Weights of a small GPT-style language model, trained from scratch on English Wikipedia: untied embeddings.
Each number is 128 + 24 x the weight over its row's rms, rounded and kept within 0 to 255. Layers, rows and columns count from 0. The size above them is the row's rms in percent of the matrix's.

# layer 11 MLP down (transposed), 384x96, rms 0.108, rows 34-133, columns 0-31
size [113  91 101  91  92 105  97  88  96  96 114  89  98  97 105  97  96  97 101 116 102 100 108  90 113  94  94  97 100  92 115  94  96  95 124  93  95 101 104 112 109  90  99  97  98  99  98 101 102  80 105 110  89 107  95  97  90 111 100  96 102  99 108  98 101  84  88 121  89 102  98 108  88 104  90 103 105 102  98 106  98  95 100  99  97  98  98 128  93 104 128  97 102  94  99  93  96  94  91 118]
[[107 139 168 117 135  89 100 143  99 136 139 109 136  93  98 110 150 165 105 187 181 137 100 139 137 111 134 100  97  73 127 180]
 [103 138 106 146  84 134 117 116 115 116 149 154 123 152  68 135 129 110 114 117 147  96 141 161 101 124 121 112 145 190  97 150]
 [131 148 120 125  83 117 175 153 162 123 114  95 115 132 121 114 126 126 186  87 120 161 124 161 149 162 109 133 114  73 183 124]
 [127  70  84 144 132 138 127 109 124 104 106 127 107 136 130 118 120 113  82 138 127  79  94 159 138 104  93 129 132  98 140  95]
 [ 52 114 125  96 110 144 128 142 128 151 126 137 143 142 153 127 117 128 120  98 136  95 118 158 148 126 117 136 137 136 124  87]
 [128 161 110 130 143 141  79 107 140 139 147 154 142 117 139  77 147  85 161  97 142 118 135 140 149 115 148 122 164 133 131  99]
 [118 136 137  99 136 104 156 113 142 112 113 128 134 130 121 140 129  56 108  95 132  89 119 102 115 143 154 137 108 176 117 168]
 [116 106 124 126 136 122 106 168 110  87 144 115 123 143 167 140 135 104  95 107  80 182 135 146 139  82 138 112 109 157  89  86]
 [121 147 141 110 103 127 124 123 110 168 152 177 138 119 141 142 104 104  92 114 139  75 112 110 120  97 141 136 141 145 127 145]
 [139 128 128 136 122 162 124 144 149 142 112 117 126 124  87 119 183 126  98 143 141 156 144 133 160 112 100 139 156 105 153 155]
 [148 130 142 133 141  88 125 129 155 136 139 102 148 138  69 130 121 156 113 137  94 162 156 106 138 137 129 157 150 140 111 155]
 [188 163 114  85  90 103 162 109 120 138 160 131 135 159 130 134 134 165 111 127 132 147 140 136 116 119 121 137 144 144 124 111]
 [134 157  86 148 116 132 105 116 159 147 128  77  97 128 103 135 129 116 118 144 146 116 123 113 138 143  98 133 144 112 150 137]
 [102 107  79 171  68 112 170 122 133 118 145 115 104 179 145 115 156 104 122 121  99 132  94 126  99 137 128  94 127 124 114  82]
 [174 112 141 127 169 124 137 125  84 137 112 111  98  88 132 138 155 161 135 146 135 141 142 145 178 132 109 132 101 164 105 108]
 [171 180 140 126 174 146 143 135  86 173  81 142 148 170  97 144 118 126 158 145 126 128 106 148 141 154  83 154 131 113 128 116]
 [132 131 118 158  97 122 154 116 102 145 153 103 137 193 128 160 110 172 119 191 109 123 186 121 118 156 142 159 139 112 108 163]
 [143 106  94 134 105 129 126 137 141  77  91 115 144 146 152 160 149 170 146 119 152  95 143 122  99 113 111 110 140 101 109 138]
 [115 127  93 151 143 162 140 100 142 115 163 130 101 135 123 140 148 134 128 130 150 124 167 105  54 142 108 124 141  83 130 137]
 [132 101 103 150 109 151 168 117 184 142 110 134 117 140  77 143 120 161 108 107 101 164 138 144 142 113 132 155 148 114 209 100]
 [137  82  90 121 137 144 152 108 140 112  98 113 134 162 118 172 167 126 119 120 153 110 115  58 109 155 121 122 128 153 139 128]
 [121 123 165 129  99  81 131 143 138 118 146 100 113 106 131 129 106 112 105 135 138 122 152  99 125 146 153 118 163  98 181 159]
 [130 105 151 101 108 125 101 101 122 157 133 146 140 156 119  70 174 126 142 124 149 111 142 165 156  82 136 149 153 137 121 100]
 [104 106 104 125 103 104 163  83 112 171 108 127 129 137 140 110 144 111 150 123 112 124  89 128  96 142 104  98 131 100 103  95]
 [121 110 132 159 147 116 133 148 112 167  87 130  70 120 150 111 125 112 124 128 165 136 165 172 137 166 125 119 106 118 126 172]
 [108 105 115 145 134 140 137 137 128 118 118 132 101 155 135 119 144 119 112  99 130  82 131  73 144 125 139 153 175 105 154 167]
 [ 80 146 156 153 108 141 119 109 110 146 140  90 131 170  93 145  89 130 187  98 103 131 132 118 135 142 144 124 127 135 147 120]
 [153 147  89 112 126 123 141 116 149 160 133  95 119 163 117 149 136 129 134 134 145 133 174 149 115 165 112 106 169 101 110 118]
 [147 144 138 103 108 141 101 129 108 108 156 145 100 103  85 124 133 147 118  94 135 102 144 141 172 102  90 145 134  70 129 148]
 [129 120 126  97 135 115 100 101  93 127 107  97 141 155 123 150 152 125 186 120 138 139 126 137 108 139 135 131 120 113 140 165]
 [108 127  94 112 118 101 149 180 129 120 144 130 107 117 109 128  75  79 110 118 150 105 156 120 139 175 111 143  78 113 139 146]
 [110 114 122 125 105  92 127 116 140 123 107  94 146 138 113 136 115  75 111 119 127 135 140 114  78 141  75 119  97 146  96 102]
 [118 130 135 139 109 119 144 125 130 156 104 130 109 149 113 109 131 116 128  46 141 119 161 109  83 140 187 126 108  75 122 123]
 [ 66 102 113 134 146 146 154 135 127 134 183 111 145 149 138  75 166 108 155 133 126 128 136 130 161 114 181 103 152 112 132 120]
 [107 160 107 185  97 129 152 120 174 124 163 134 135 109  89  81 153 122  94 146 157 119 116 152 125 161 110 112 128 129  77 142]
 [113 146 118 144 140 121 108 111 173 114 177 186  99 121  89 142  95 153  86 161 130 124 112 107 143 101 133 114 158 144 131 193]
 [132  93 117 137 169 124 144 108 148 139 153 162 136 133 137 117 115 139 156 162 116 146 116  89 101 127 107 117 159 135 141 104]
 [ 95 130 136 124 152 124 158 114 154 110 114 152  79 155 133  99 112 144 145 125  89 105 118 162  80 135 122 153  97 107 153  91]
 [116 137  63 145 118 142 130  95 114 202 106 124  87 142 120 150 143 116 147 112 115 161 100 125  93 119 134 125 128  86 160  86]
 [116 150 139 146 114 138 114 119 165 130 131  86 141 179 125 119 120 108 100 136  89 116 108 114 151 126  96  82 114 131 161 156]
 [169 131 136 145 135 103 143  97 133 118 113  88 125 130 152 117 140 117 101 120 142 141 152 144 126 108 144 124 146 142 124 134]
 [124  93 148 123 129 111 123 133 108 109 149  99 148 172 129 126 156 112 124  99 100  90 150 146 102 101 138 116 133 107 125 124]
 [171 153 162 116 133 119 111 110 193 142 127 127 134 160 151 110 154 112 107 114 119 124 152 127  78 121 181  80 120 128 140 168]
 [101 101 127 131 128 165 159 155 124 122 196 134 148 159 121 110 120 133 187 127 133 128 116 104 104 160  93 138 106  82 156 135]
 [ 86  85 152 126 122 150  95 120 154 170 139 116  87 143 134  76 161 112 110 109 121  95 139 102 121 165 145 135 117 129 184 123]
 [108 139 121 121 122 120 124 127 125 145 119 126 111 124 118 130 128 112 106  85 152 146 104 131  94 143 129 111 125 135 144 121]
 [137 156 179 185 143 117 122 118 149 133 116 114 127 139 135 131 135 112 133 167 136 163 109 147  97 154 138 119 139 106 160 143]
 [132 140 102 164 182 114 105 167 135  82 108 106 164 142 125  85  95 144 130 116 143 108 102 127 115 157 173 142 130 142 110 109]
 [112 143 127 112 147 127 150 112 109 145 149  68  95  92 161 140 177 109 115 150 144 129  85 120 125 105 112 126 117 107 128  94]
 [147 125 124 144 127 142 131 159 168 123 111 143  97 105 133 113 150 113  92 138 153 145 156 113 101 124 164 132 122 129  47 153]
 [100 136 123 127 104 126 118 150 156  79 164 177 110 102 158  60 121 113  41 144 115 144 131 114 143 142 135 142 133 159 187 122]
 [153  88 129 129 125 158 144 134 124 133 123 113 135 143 129 153  94 180 123 130 172 152 128 126  58 131 163 153 128 101 151 106]
 [155 134 101 132 139 107 126 124 154 165 115  85 169 147 117 126 149 114 161 125  71 104 128 123 131 129 134 143 101 145 136 146]
 [105 124 177 131 163 129 118  89 105  95 132  84 126 151 126 133 119 120 133  51 127 150 114 113 105 153 114  63 154 157 124  81]
 [144 147 130 107 162 109 131 136 100  88 145 182 109 131 174 141 147 148 132 105 147 140 156  96 108 132 110 107 120  99 127 120]
 [102 106 120 142 131 121 121 149 132 142 109 172 123 157  95 132 120 156 171 114 102 111 156 154 126 110 102 148 175 125  98 154]
 [ 89 159 150 119 121 132 145 128 137 100 112 128 122  87 128 153  90 137 149 113 126 165 143 185 129 123 114 111 123 132 139 147]
 [164 101  91 145  81 114 150 127 148 148 136 127 153 117 179 100 136 172 178 116 109 116 106 136 130 136 125 106 147 132 122 129]
 [ 91 107 131 108 134 123 112  91 113 101 103 139  97 135 118 167 156 112 178 134 156 110 118 151  97 140 120  87 137 151 145 111]
 [ 89 112 133 123 129 156  77 130 178 124 146 132 152 114 126 163 138  85 108  92 146 140  93 131 142 175 109  82 118 104 139 115]
 [128 146 149 113 136 125 124 153 139  88 141 157 157 142 110 173  71 118 123 115  99 166 154 138 121 129 105  90 124 117  96 152]
 [113 107 105  87 107 128 104 114 151 112 178 110 152  87 145 138 118 106  99  76 135 117 143 127 168 143 138 120 136  91 174 131]
 [ 94 118  97 158 104 115 108 126 145 109 142 127 149  97 142 110 138 127 141 130 145 124  94  96 137 167 157 146  95  90 145 141]
 [107 125 110 118 109 127 139  82 103 117 127 106 129 126 157 150 111 109 126 189 110 130  72 109  58 144  92 130 124 122 162 112]
 [136 161 121 144 123 145 167 144 167 151 159 106 130 194 154 137 128 151  66 117 119 134  94  93 112 129  90 137 118 132 136 131]
 [133 104  89 114 128 154 161 165 141 154 132 148 144 143 132 134 139 104 155 168 112 134 139 144 115  82 136  95 117 128 130 134]
 [118 114 112 160 112 146 130 138 155 148 128 150  93 196 157 138 112 159 127 145 160 125 130 145 124 123 151  97 122 132 119  86]
 [141 162 109 138 141 169 185  99 106 136 166 101 108 149 138 148 146 114  82  99 105 148 111 111  90 132 100  86 123 155 129 138]
 [138 110  97 126 105 151 144 107 124 114 113 138 117 183 115  84 138 145  99 101 122 120 126 126 119 125 125  67 131 173 136 109]
 [128 161 147 114 130 148 158 101 137 131 140 139 153 156  94 113 136 108 114 151 124 139 120  88 141 134 122  90 162 134 104 168]
 [109 120 146 127 160 163  81 110 152 106 140 103 132 143  99 108 116 124 133  80 136 107 156 169 142 144 148 134 145 179 187 102]
 [142 159  98 141 155 103 103 143  81 120 128 156  91 112 105 103 128 132 139 199 138 142 105 137 120 132 154  93 126 170  70 136]
 [115 178 176 150  94 137 135 166 166 146 132 153 128 146  49  91 104 103  99 140 126  81 135 140 128 127 111 125 154 136 116  95]
 [131 122  97 140 102 101 117 146 163 113 133 154 105 137 151 160 130 173  88  73 144 120 109 146 172 104 122  79  86 131 133 108]
 [ 93 129 148 143 126 113 101 129 133  61 130  95 124 148  53  89 123 138 112 153 154 146  81 134 121 117 127 135 125 167 146 128]
 [156 124 124 155 154 117 147 150 117 105 114 147 149 127  98 143 118 137 136 138 122 103 106 140  72 156 128 108 138  78 138 107]
 [144 138 115 109 133 181 122 121 103 168 116 170 106 102  80 133 143  91 110 111 135 150 122 127 141 131 132 122  90 104 211 131]
 [142 162  68 138 144  83 143 132 122 144 114 100 137 139 161  72 138 154 127 126 128 102 110 123 122 152  68 118 100 110 126 132]
 [148 129 106 141 128 151 142 155 157  96 141 110 134 108 114 145 105 157 175 116  69 103 111 138 131 122 163 111 136 169 128 118]
 [180 131 130 129  84 114 117 138 128 141 154 155 144 140 128 117 112 119 152  97 111 148 164  94 129 103 141 112 140 166 143 126]
 [142 101 108 121 113 120 109 120 145 144 158 105 140 182  79  98 111 152 102 136 118 119 131 133 130 127 127 130 127 115 122 108]
 [ 75 142 137 142 104 125 147 116 114 151 121 122 161 163 101 105 155 149 184 126 153 151 134 139 151 120 146 135 143  83 118 117]
 [119 120 135 118 103 131 127 106 116 113 113  66 140 136 147 158  96 153  72  88 118 126 145 115 128 136  90 165  96  98 149 184]
 [118 130 148 146 112 122 124 119 167 162 139 164 134 209 116 176 121 141 103 139 147 110 110  86 126 130 116 123 129 141 133 142]
 [115 119 141 145 142 181 114 100 103  95 130 153 149  69 100 164 140 153 134 125 116 109 118  96 102 142 123 121 140 149 169 130]
 [116 167 124 108 166 124 134 149  93 136 180 169 102 167 150 128 108 135  77 152 116 118  82 163 114  92 116 118 153 119 145 135]
 [133 118 134 115 144 138  89  86 103 127 146 136 117 127 128 177 178 133 119 110  63 177 136 138 105 127 122 124 140 159  94 104]
 [153 129  97 162 155 133 141 140 134 181 141 148 149 121 105 142 143 127  97 131 112 133 132  91 140 125 135 109 102 106 103 147]
 [157 149 168 129 112 117 115 149 148 112 166 105 154 164 138 179 138  96 128 161 128 140 153 120 147 138 165 156 127 169 118 120]
 [146 108 138 139 153 118  97  82 110 145 161 160 146 172 107 119 118 154  93 127 134  77 134 134 145 101 118 133 124 104 103 124]
 [202 137  93 116 157 143 170 137 115  99 151 125 100 141 159 124 144 127 132 135 114 114 124 146 108 127 121  96 111 109 136 103]
 [133 146 113 115 112 118  91 122 149 132 113 134 136 149 143 142 131 123 142 177 128 146 118 107 147 117 124 146 110 107 139 122]
 [128 110  84 118 135 144 142 202 125 110 107 148  93 143  83 161 151 129 149 107 165 143 119  95 125 147 106 120 122 119 104 142]
 [115 136 100 147 136 121 110 146  84 124 144 179  82 124 132 128 177 134 160 148 166 120  65 155 124 118 131 105 168 144 130 133]
 [159 101  87 110 125 133 125 148 103 150 117 131 102 124 134 124 106 124 112 134 115 121 147 140 103 182 114 147 126 154 149 136]
 [119 147 103 104 169 151 145 173 123 132 176 112 150 103  29 138 117  94 128 129 156 104 142 118 152 102 150 103 128 108 160 115]
 [135 103 107 175 128 141 173 126 139 132 173 114 151 101  97 130 115 133 144 113 143 114 172 138 147 109 101 131 107 143  89  88]
 [110 126 128 148 121 118 172 129 123 153 171 164 146 106 153 166 129 100 119 134 127 125 124  94 140 109 177 119  94 130  84 108]
 [141 141 131 133 139 121 134 152  89 107 121 139 166 133 125  95 130 138 127 116 123 151 122 108  81 134 126 102 130 149 137 115]
 [109 160  99 126 155  89  97 124 126 115 156 136 109 164 138 145 158 146  95 119 150 132 144 108 129 137 137 125 137 181 145 121]]
# layer 11 MLP up, 384x96, rms 0.113, rows 35-134, columns 0-31
size [ 97 104  93  93 101 105  97 100  99 106  92  97 104 108  96  94  91 103 108 100 101 100  91 106  91  95  94  96 101 107  94  97 103 102  96  97 108  99 104 104  92  95 100  95  97 101 105 105  91 103 106  94 108  96  98  95 109  98  99 103  97 102  93 102  91  91 106  97 105  98 103  98 101  93 101 106 101 101 105 102 103 104  98  91  95 100 110 101 103 119  98 103  99 100  91 103  93  90 110 103]
[[146 116 132 141 147 120 147 159 128  97 154 132 153 141 141 137 137 133 152 158 131 147 113 139 174 119 143 166 139  88  92 125]
 [153  96 117 136 122 134 110 115 131 124 132 104 116  83 114 151 102 116 130 115  62 129 106 119 115 130 120 186 109 177 115 140]
 [138 166 152 124 181 116 176 128 120 141 144 118 101 120  86 113 163 129 161 163 111 112 159 163 120 121 110 104 105 104 108 157]
 [145 118 141 114 151 140 125 144 133 102 145 101 112 136 104  64 139 121  88 133 107 138 129 170 119 154 143 158  71 109  94 115]
 [120 153 155  75 138 151 198 114 137  87  87 125 149 159 159 152 112 121 142 125 150 144 101 129 112 169 148 123  91 113 142 150]
 [123 120 124 138 127 103 137 119 138  98 139 160 135 153  96 108 104 134 153 147 185 145 158 122 130 103 159 122 157 103  89  97]
 [139 156 138 118 107 108 175  96 169 158 121 131 143 132 109 111 124 142 123 128 153  59 130 150 182 121 153 124 105 187 141 167]
 [158 125 143  74 146 140 138 140 151 118 124 115  98 124  99 130 123 153 157 166 113 178  94 136 114 140 142 119 114 126 139 134]
 [131  96 129 160 128 121 132  93 177 169 114 127 113  99 125 167 150 175 129 153 129  97 161 156 114 141 120 145 129 110 117 127]
 [170 167 129 138 115 118 131 144 126 118 117 123 161 136 112 160 119 160 150 122 146 124 131 137 139  99 118 151 129  78  92 104]
 [ 97 122 126 100 133 132 140 138 138 135 136 145 178 100  97 106 189 107 135 116 148 109 106 157 169 150  93  97 120  94 134 125]
 [170 158 168 129 147 111 149 115  63 107  97 141 146  97 103 122 125 127 149 136 117 150 144 139 130 123 136 143 144 153 129  94]
 [169 142 122 130 113  88 138 120 145 123 102 113 163 121 166  95 155 114  99 144 124 127 129 124 120 125 155 108 124 157 139 138]
 [125 139 133 146 128 145 130 117 161  73 173  88 119 105 160 108 151 171 184 159 104 108 135 132 120  85  91 113 140 135 114 147]
 [143 138 163 142  98 137 128 169 175 156  95 153 116 115 127  99 140 156 152  77 118 135 134  84 120 109 139 110 123 136 116 160]
 [128  87 137 120 138 153  97 127 126  98 103 106 120  70 151  65 143 101 132 122 114 131 100 170 110  92 124 148 125 136 154 116]
 [137 131 170 113 144 147 150 139 146 129 109 114 164 147 122 122 143  90 148 141 132 115 115 134 128 117 133 177 115 159 146 139]
 [105 149 136 174 190 108 130 111 132 114  97  85 193 127 136 101 119 104 128  97 129 155  95 161  87 166 127 127 147 126 149 139]
 [156 104 169 147 133  83 154 106 161  98  96 130 123 118 133 114 101 119 138 158 117 158 128 157 120  96 118 109  93 149  90 143]
 [131 150 166 118 145 103 123 148 134 126 116 132  86 131  94 154  95 156 153 125 119 155 124 126 138  99 124 119  98 102 122 161]
 [153 187 182 136 116 141 117 161 182 150  85 144 123 119 196 147 113 140 125  95 108 151 119 145 140 149 167 142 145  95 138 155]
 [143 115 122 126 151 127 104 139 138 176  83 161 168  91 145 176  82 120 121 117 120  83 152 139 141  66 165 138 123  85 117  94]
 [164 141 172  63 192 140 127 149  93 101 131 118 152 135 116 190  77 109 140 132 100 147 119 152 118  92 130 153  93 150 151 162]
 [130 114 118 134 129 150 151 110 122 173 163 131 119 123 122  92  78 108 148 127 133  88 139 121 104 154 113 126 174 186 144 129]
 [128 139 150 130 128 158 121 112 154 100 137 128 123  72 133 103 125 103 155 127 131  90 127 114 116 109 101 103 103 137 131 131]
 [126 163 157 104 132 121 158 149 107 164 107 119 163 102 165  88 135  98 133 146 172 159 122  76 128 104 150 132 135 138 111 128]
 [125 139 142 188 114 100 150 181 149  98 103  70  95 143 136 109  73  97 153 154 158 125 122 130 153 129 151 133 145 149 139 148]
 [156 131 151 143 146 168 163 113 135 133  53 144 108 149 139 113 135 129 141 109 157 157 159 148 111 135 127 148 122 132 129 135]
 [113 124 144  94 125 139 119 160 167 136 119 102 122 132 128 162 112 142 137 112 111  91 126 152 125 106 125 161 123 135 122 102]
 [108 139 142 152 107  92 131 147 167 171 115  92 132  95 157 111 126 110 166 132 116 124 137 130 180 122 146 120 130 113 144 157]
 [178 174 135 120 118 134 129 103 145 161 146 117 130  99 171 115  91 150 113 141 116 128 120 134 155 120 159 148 158  99 110 126]
 [148 140 137 139 148 120 138 185 112 164 139 166 153 117 103  97 133 122 151 133 132 101 118 108 140 106 121 124 116 156  87 161]
 [135 122 146 146 154 104 177  82 141 133 121 113 135 116 116 126  92 124 106 194 148  95 134 179 130 139 151 163 144 116 124 131]
 [135 129 163  85 139 118 123  99 122 158  95 146 156 133 145 165  93 128 163 117 125 139 135 157 147 171 144 122 137 144 144 184]
 [131 107 141  97 138 129 154 129 132 129 117 132 111 111  99  96 112 163 192 121 145 134 167 160 124 140 118 162 113 124 114  83]
 [143 134 125 156 168 109 127 152 111 171 134 150 160 143 133 150 114 124 129 110 132 113 117 146 105  63 135 146 109 128  92 147]
 [102 150 129 121 154 140 133 157 113 149 134 173 160 125 165 172 118 115 162 140 128 143 128 123 137 108 153 136  91 143  42 109]
 [117 122 154 109 132 151 143 135 176 132  94  89 146 132 129 110  64 147 143 103 126 128 112 132  70 125 170 130 135 154 106 148]
 [111 134 152 128 128 106 147  83 170  80 115 135 124 143 149 131 126 152 131 120 143 126  95 121 136 120 171 171 108 100 134 157]
 [102 127 144 129 153 175 133 112 139 164 125 137 113  98 117 116 127 148 151 124 126  82 109 152 158  95 122 113 136 141  93 118]
 [152 115 104 132 113  85 134 128 163 144 143 125 138  55 123 120 146 136 122 153 123 145 128  81 129 117 130 108  97 176 114 127]
 [124 141 139 190 129 144 128 145  64 138 143 116 162  76 112 125 121 141 142 160 100 122 130 113 113 126  83 118  86 140 183 133]
 [156 145 120 140 155  89 136 169 159 126 112 108 153 126 171 124 134 108 142 110 106  95 133 107 137 124 157  97  85 116 121 129]
 [141 149 130 141 110 106 132 171 114 143 123 120 118 136 126 113 149  71 120 136 187 148 133 150 118 127 168 118 117 123  82 162]
 [122 118 111  99 145 130 121  99 123 107 137 122 129 145 127  92  98 145 150 115 153 155 145 170 101 104 145 129 157 123 100 134]
 [ 85 117 125 125 155 140 134 124 133 156 119 133 136 123 163 101 152 148 147  88 158 118 106 150 136  74 118 111 112 148 112 140]
 [124  75 144 156 134 159 107 155 139 118 112 139 110 125  79 116 140 127 146 158  83 123 154 136 102 118 140 133 104 139  98 137]
 [150  89 108 123 118 118 131  92 141 186  95 133 103 116 163 123  85 116 121 134  85 151 131 145 124 135 178 150 110 126 141 143]
 [128 128  90 123 140 118  92 171 130 154  93 132 173 144 119 133 133 126 134 160 131 139 114  92 177 104 163 112 146 148 147 127]
 [112 110 160 131 126  86 113 130 120 106 120 132 119 103 163 122 135 104 171 135 134 114 160 114 195  81 110  95 155 170 130 155]
 [108 186 158 153 122 110 147 155 137 100 136 167 116 130 127 114 124  98 137 163 129 102 160 136 151 146  92 110 151 152 139 114]
 [ 93 168 136 101 116 114 139 122 171  91  64 107  76 151 123 111 148 134 125 121  92 117 171 147  91 156 123 152  90 116 123 115]
 [128 149 136 142 157 139 109 157 131 124  99 134 154 146 155 110 132 134 147 110 128 148 100 156 110  75 140 148 106 139  99 134]
 [162 142 140 134 132  96 130 146 149 149 111 117 191 119 172 142 159 128 138 117 111 165 136 115 145 136 175 158 107 131 134 170]
 [166 125 156 116 127 120 120  98 148  76 136 138 143 140 118 137 127 140 111 157 153 167 123 129 147 123 127 149 111 129  92 106]
 [123 124 176 105 156 120 132 156 147 138 151  90 178 109 158 158 163 170 168 167 120 136 133 137 140 138 161 111 123 147  82  80]
 [112 168 112 131 152 140 154 115 131 138 117 148 105 149 102 106 118 114 120 128 158 122 151 158 129 142 120 174 137 125  71 160]
 [150 132 132 114 159 125 123 140 131 126 137 138 179 110 160 143 102 164 109 115 138 127 142 145 140 113 143 153  67 125 158 166]
 [146 116 146 145 112 123 134 129 127 161 117 180 133 140 125  85 131 153 141 153  72 181 129 161  90 135 160 167 122 160  90 146]
 [109 111 139 132 115  97 147 114 199 165 101 155 110  87 171 117 127 135 125 153 128 167 161 136 129 144 111 109 120 102 122 135]
 [117 118 135 131 143 136 131 107 156 142 115 153  98 104 129 128 142 143 120 124  81 156 153 171 116 128 134 134  68 126 117 145]
 [138 167 121 151 129 109  96 146 138 116 121 102 102  90 162 129 126  86 165 114 136  87 163 143 128 115 139 138 149 125 105 121]
 [101 135 137 133 158  91 127 161 111  96 107 135 102 142 131 168 113  99 162 135 145 158 107 132 131 126 143 103 111 146 137 109]
 [102 140 106 135 120  84 148 116 170 138  62 119  80 146 149 103 114 137 133 137 139 119 152 141 114 143 151 162  98 143 127 138]
 [156  75 162 113 153  94 145  81 188 150 120 124 110 122 109  98 129 131 159  85 180  92 146 140 150 108 148 147 136 143 149 136]
 [144 149 116 120 109  98 152 136 118 124 136 129 131 140 143 135 140 105 150 159  99 147 161 139  74 143 146 190  97 154 123 136]
 [145 108 129 132  96  85 122 126 202 118  66  97 101 130 135  95  73 103 185  87 129 109 114 131 129 140 179 106 131 136 130 124]
 [126 167 148 143 121  89 149  94 183 129 112 145 121 157 158 145 131 116 157 133 146  79 146 128  88 143 144 131 123 116 139 177]
 [123 134 132 113 170 133 136 103 117 157 103 124 155 133 148 130  87 156 118 135 132 147 145 109 169 151 190 123 122 105 135 157]
 [143 169 157 124 139 121 159 132 129 148 112 142 178 115 134 129  96  73 118 119 141 108 130 102 152 145 126 141 134 174  76 113]
 [130 104 144 134 168  95 124 171 103 189 100 119 111 128 143 131 112 141 127 145  87 149 148 160 109 110 133 127 118 175  45 123]
 [132  63 139 172 128  93 103 114 101 144 130 146 177 137 161 122 137 115 121 124  81 153 102  94 120 139 128 135 135 128  94  97]
 [166 132 171 109 127 137 155 115 157 135 123 111  99 104 161 110 111 115 141 159 103 123 144 110 103 127 152 134 145  94 125 150]
 [152 125 118 128 134 113 138 157 145 147 115 201 100 138 120 165 151 131 144 131 128 125 103 163 111  69 131 104 108 105  96 177]
 [123 139 147 137 128  99 114  92 185  65 103 142 123 155 128  82 137 164 153 116  98 130 176 141 125 127 147 149 183 106 136 160]
 [156 124 140  88 140 111 126 110 117  93 128 147 173 121 126 105 147 119 106 132 137 100 117 111 177 108 107 121 144 149 122 125]
 [134 171 185 115 127 109 163 100 159 116  90 114 150 125 179 103  99 114 141 103 137 112 150 117 131 108 108 111 133 151 111 140]
 [147 151 176 155 154 139 129 136 147  95 113 148 102 139  93 122 125 119 122 145 105 138 152 140  80 111 152 110 141 143 120 131]
 [133 125 150 120 164 140 116 148 102 113 115 134 154 134 105 140 117 163 142 156 176  85 101 158 174 114 154 121 103 128 140  97]
 [130 148 162 153 188 108 157 115 143 178  92 132 117 118 144 151  94 128 145  96 142 141 168 112 128 140 136 121  83 156 118 103]
 [116 138 131 130 140  71 170 152 117 116 119 191 170 107  87 136  99 152 126 150 116  93 122 135 127 132 154 104 160 112 108  96]
 [138 157 136 136 194 128 110 124 111 135 111 152 141 104 138 128 119  91 136 141 140 143 155 156  89 162 142  99 135 117 107  82]
 [201  98 152 102 102 117 124 117  95 156 102 111 128 148 107 140  88 127 122 139 115 189 123 155 108 108 171 121 118 141 114 142]
 [147 121 143 141 109  98 102 165 156 145 106  86 129 160 141 117 130  96 142 108 127 150 137 150 153  64 136 151 131 125  97 131]
 [ 86 117 162 147 127 108 148 120 145 137 127 169 156 127 149 142 103 144 150 128 106 109 106 129 143  99 120 132 152 151 107 174]
 [ 92 106 159 101 161 125 132 133  96 128 123 136 165 103 102 129 106 141 114 142 127  93  97 124 167 122 130 116 120 178 114 136]
 [141 155 133 148 157  95 129 148 119 133 103  74 129 117 185 136 137  98 137 128 107 152 150 153  91 137  99 126  97 144  84 101]
 [125 174 127 134 119 138 149 159 121 140  93 148 115 160 111 128  84 165 167 133 116  99 141 118 147  87 117 141 104  93 105 119]
 [107 166 162 123 129 111 172 144 145 124  80 139 142 142 116 129  84 167  96 142 139 128 127 123 138 146 152 125 104 148 163 124]
 [145 170 169 160 112 103 132 137 140 128 121 125 115 123 161 113 110 140 120 158  93 177 116  97 110 104 151 107 156 127 136 177]
 [140  69 143 146 120 130 132  88 147 137 146 118 141  95  91 127 161 111 115 142 167 117 150 159 106 149 154 116 101 162  84 170]
 [165 159 142 154 151 100 159 100 118 154 129 128 119 150 128  93 122 167 204  84 120 111 137 139 106 121 113 147 117 167 113 122]
 [120 124 164 137 101 120 124 147 149 129 160 132 157 143 120 145 116  80 128 157 116 128 127 149  95 116 126 100 136 169  83 162]
 [165 151 162 121 141 143 149 192 137 149 110 171 132  79 128 163 135 126 140  77 145 128 105 120 118 113 150 166 132 153 130 127]
 [122 125 120 137 121 100 138 124 128 101  99 148 130 144 149 102 124 118 124 133 128  90 143 136 118 144 146 150 140 195 121 124]
 [135 103 148 149 167 106 160 199 132  96 103 106 155 106 156 102  93  86 120 107 107 126 118 143 110 121  95 131  95  64 149 112]
 [117 135 112 100 129 134 157 150 169 141  93 109 141 113 122 126 106  95 143 128  99  90 136 138 110 168 137 128 139 120 151 148]
 [149 132 142 140 168 102 158 126 129 139 112 124 121 100 125 142 144 119 118 138  83 115 147 145 116  92 141 130 138 164 142 126]
 [144 143 160 136 142  99 133 130 124 128 111 149 151 123 107 169 154 133 199 109  97 138 153 134 142 165 136 136  86  79 112 135]
 [141 144 156 110 152 145 157 144 139 122 104 146 134 123 154 123 117  91 151 148 102 140 118 141 131 157 138 120 160 134 120  78]]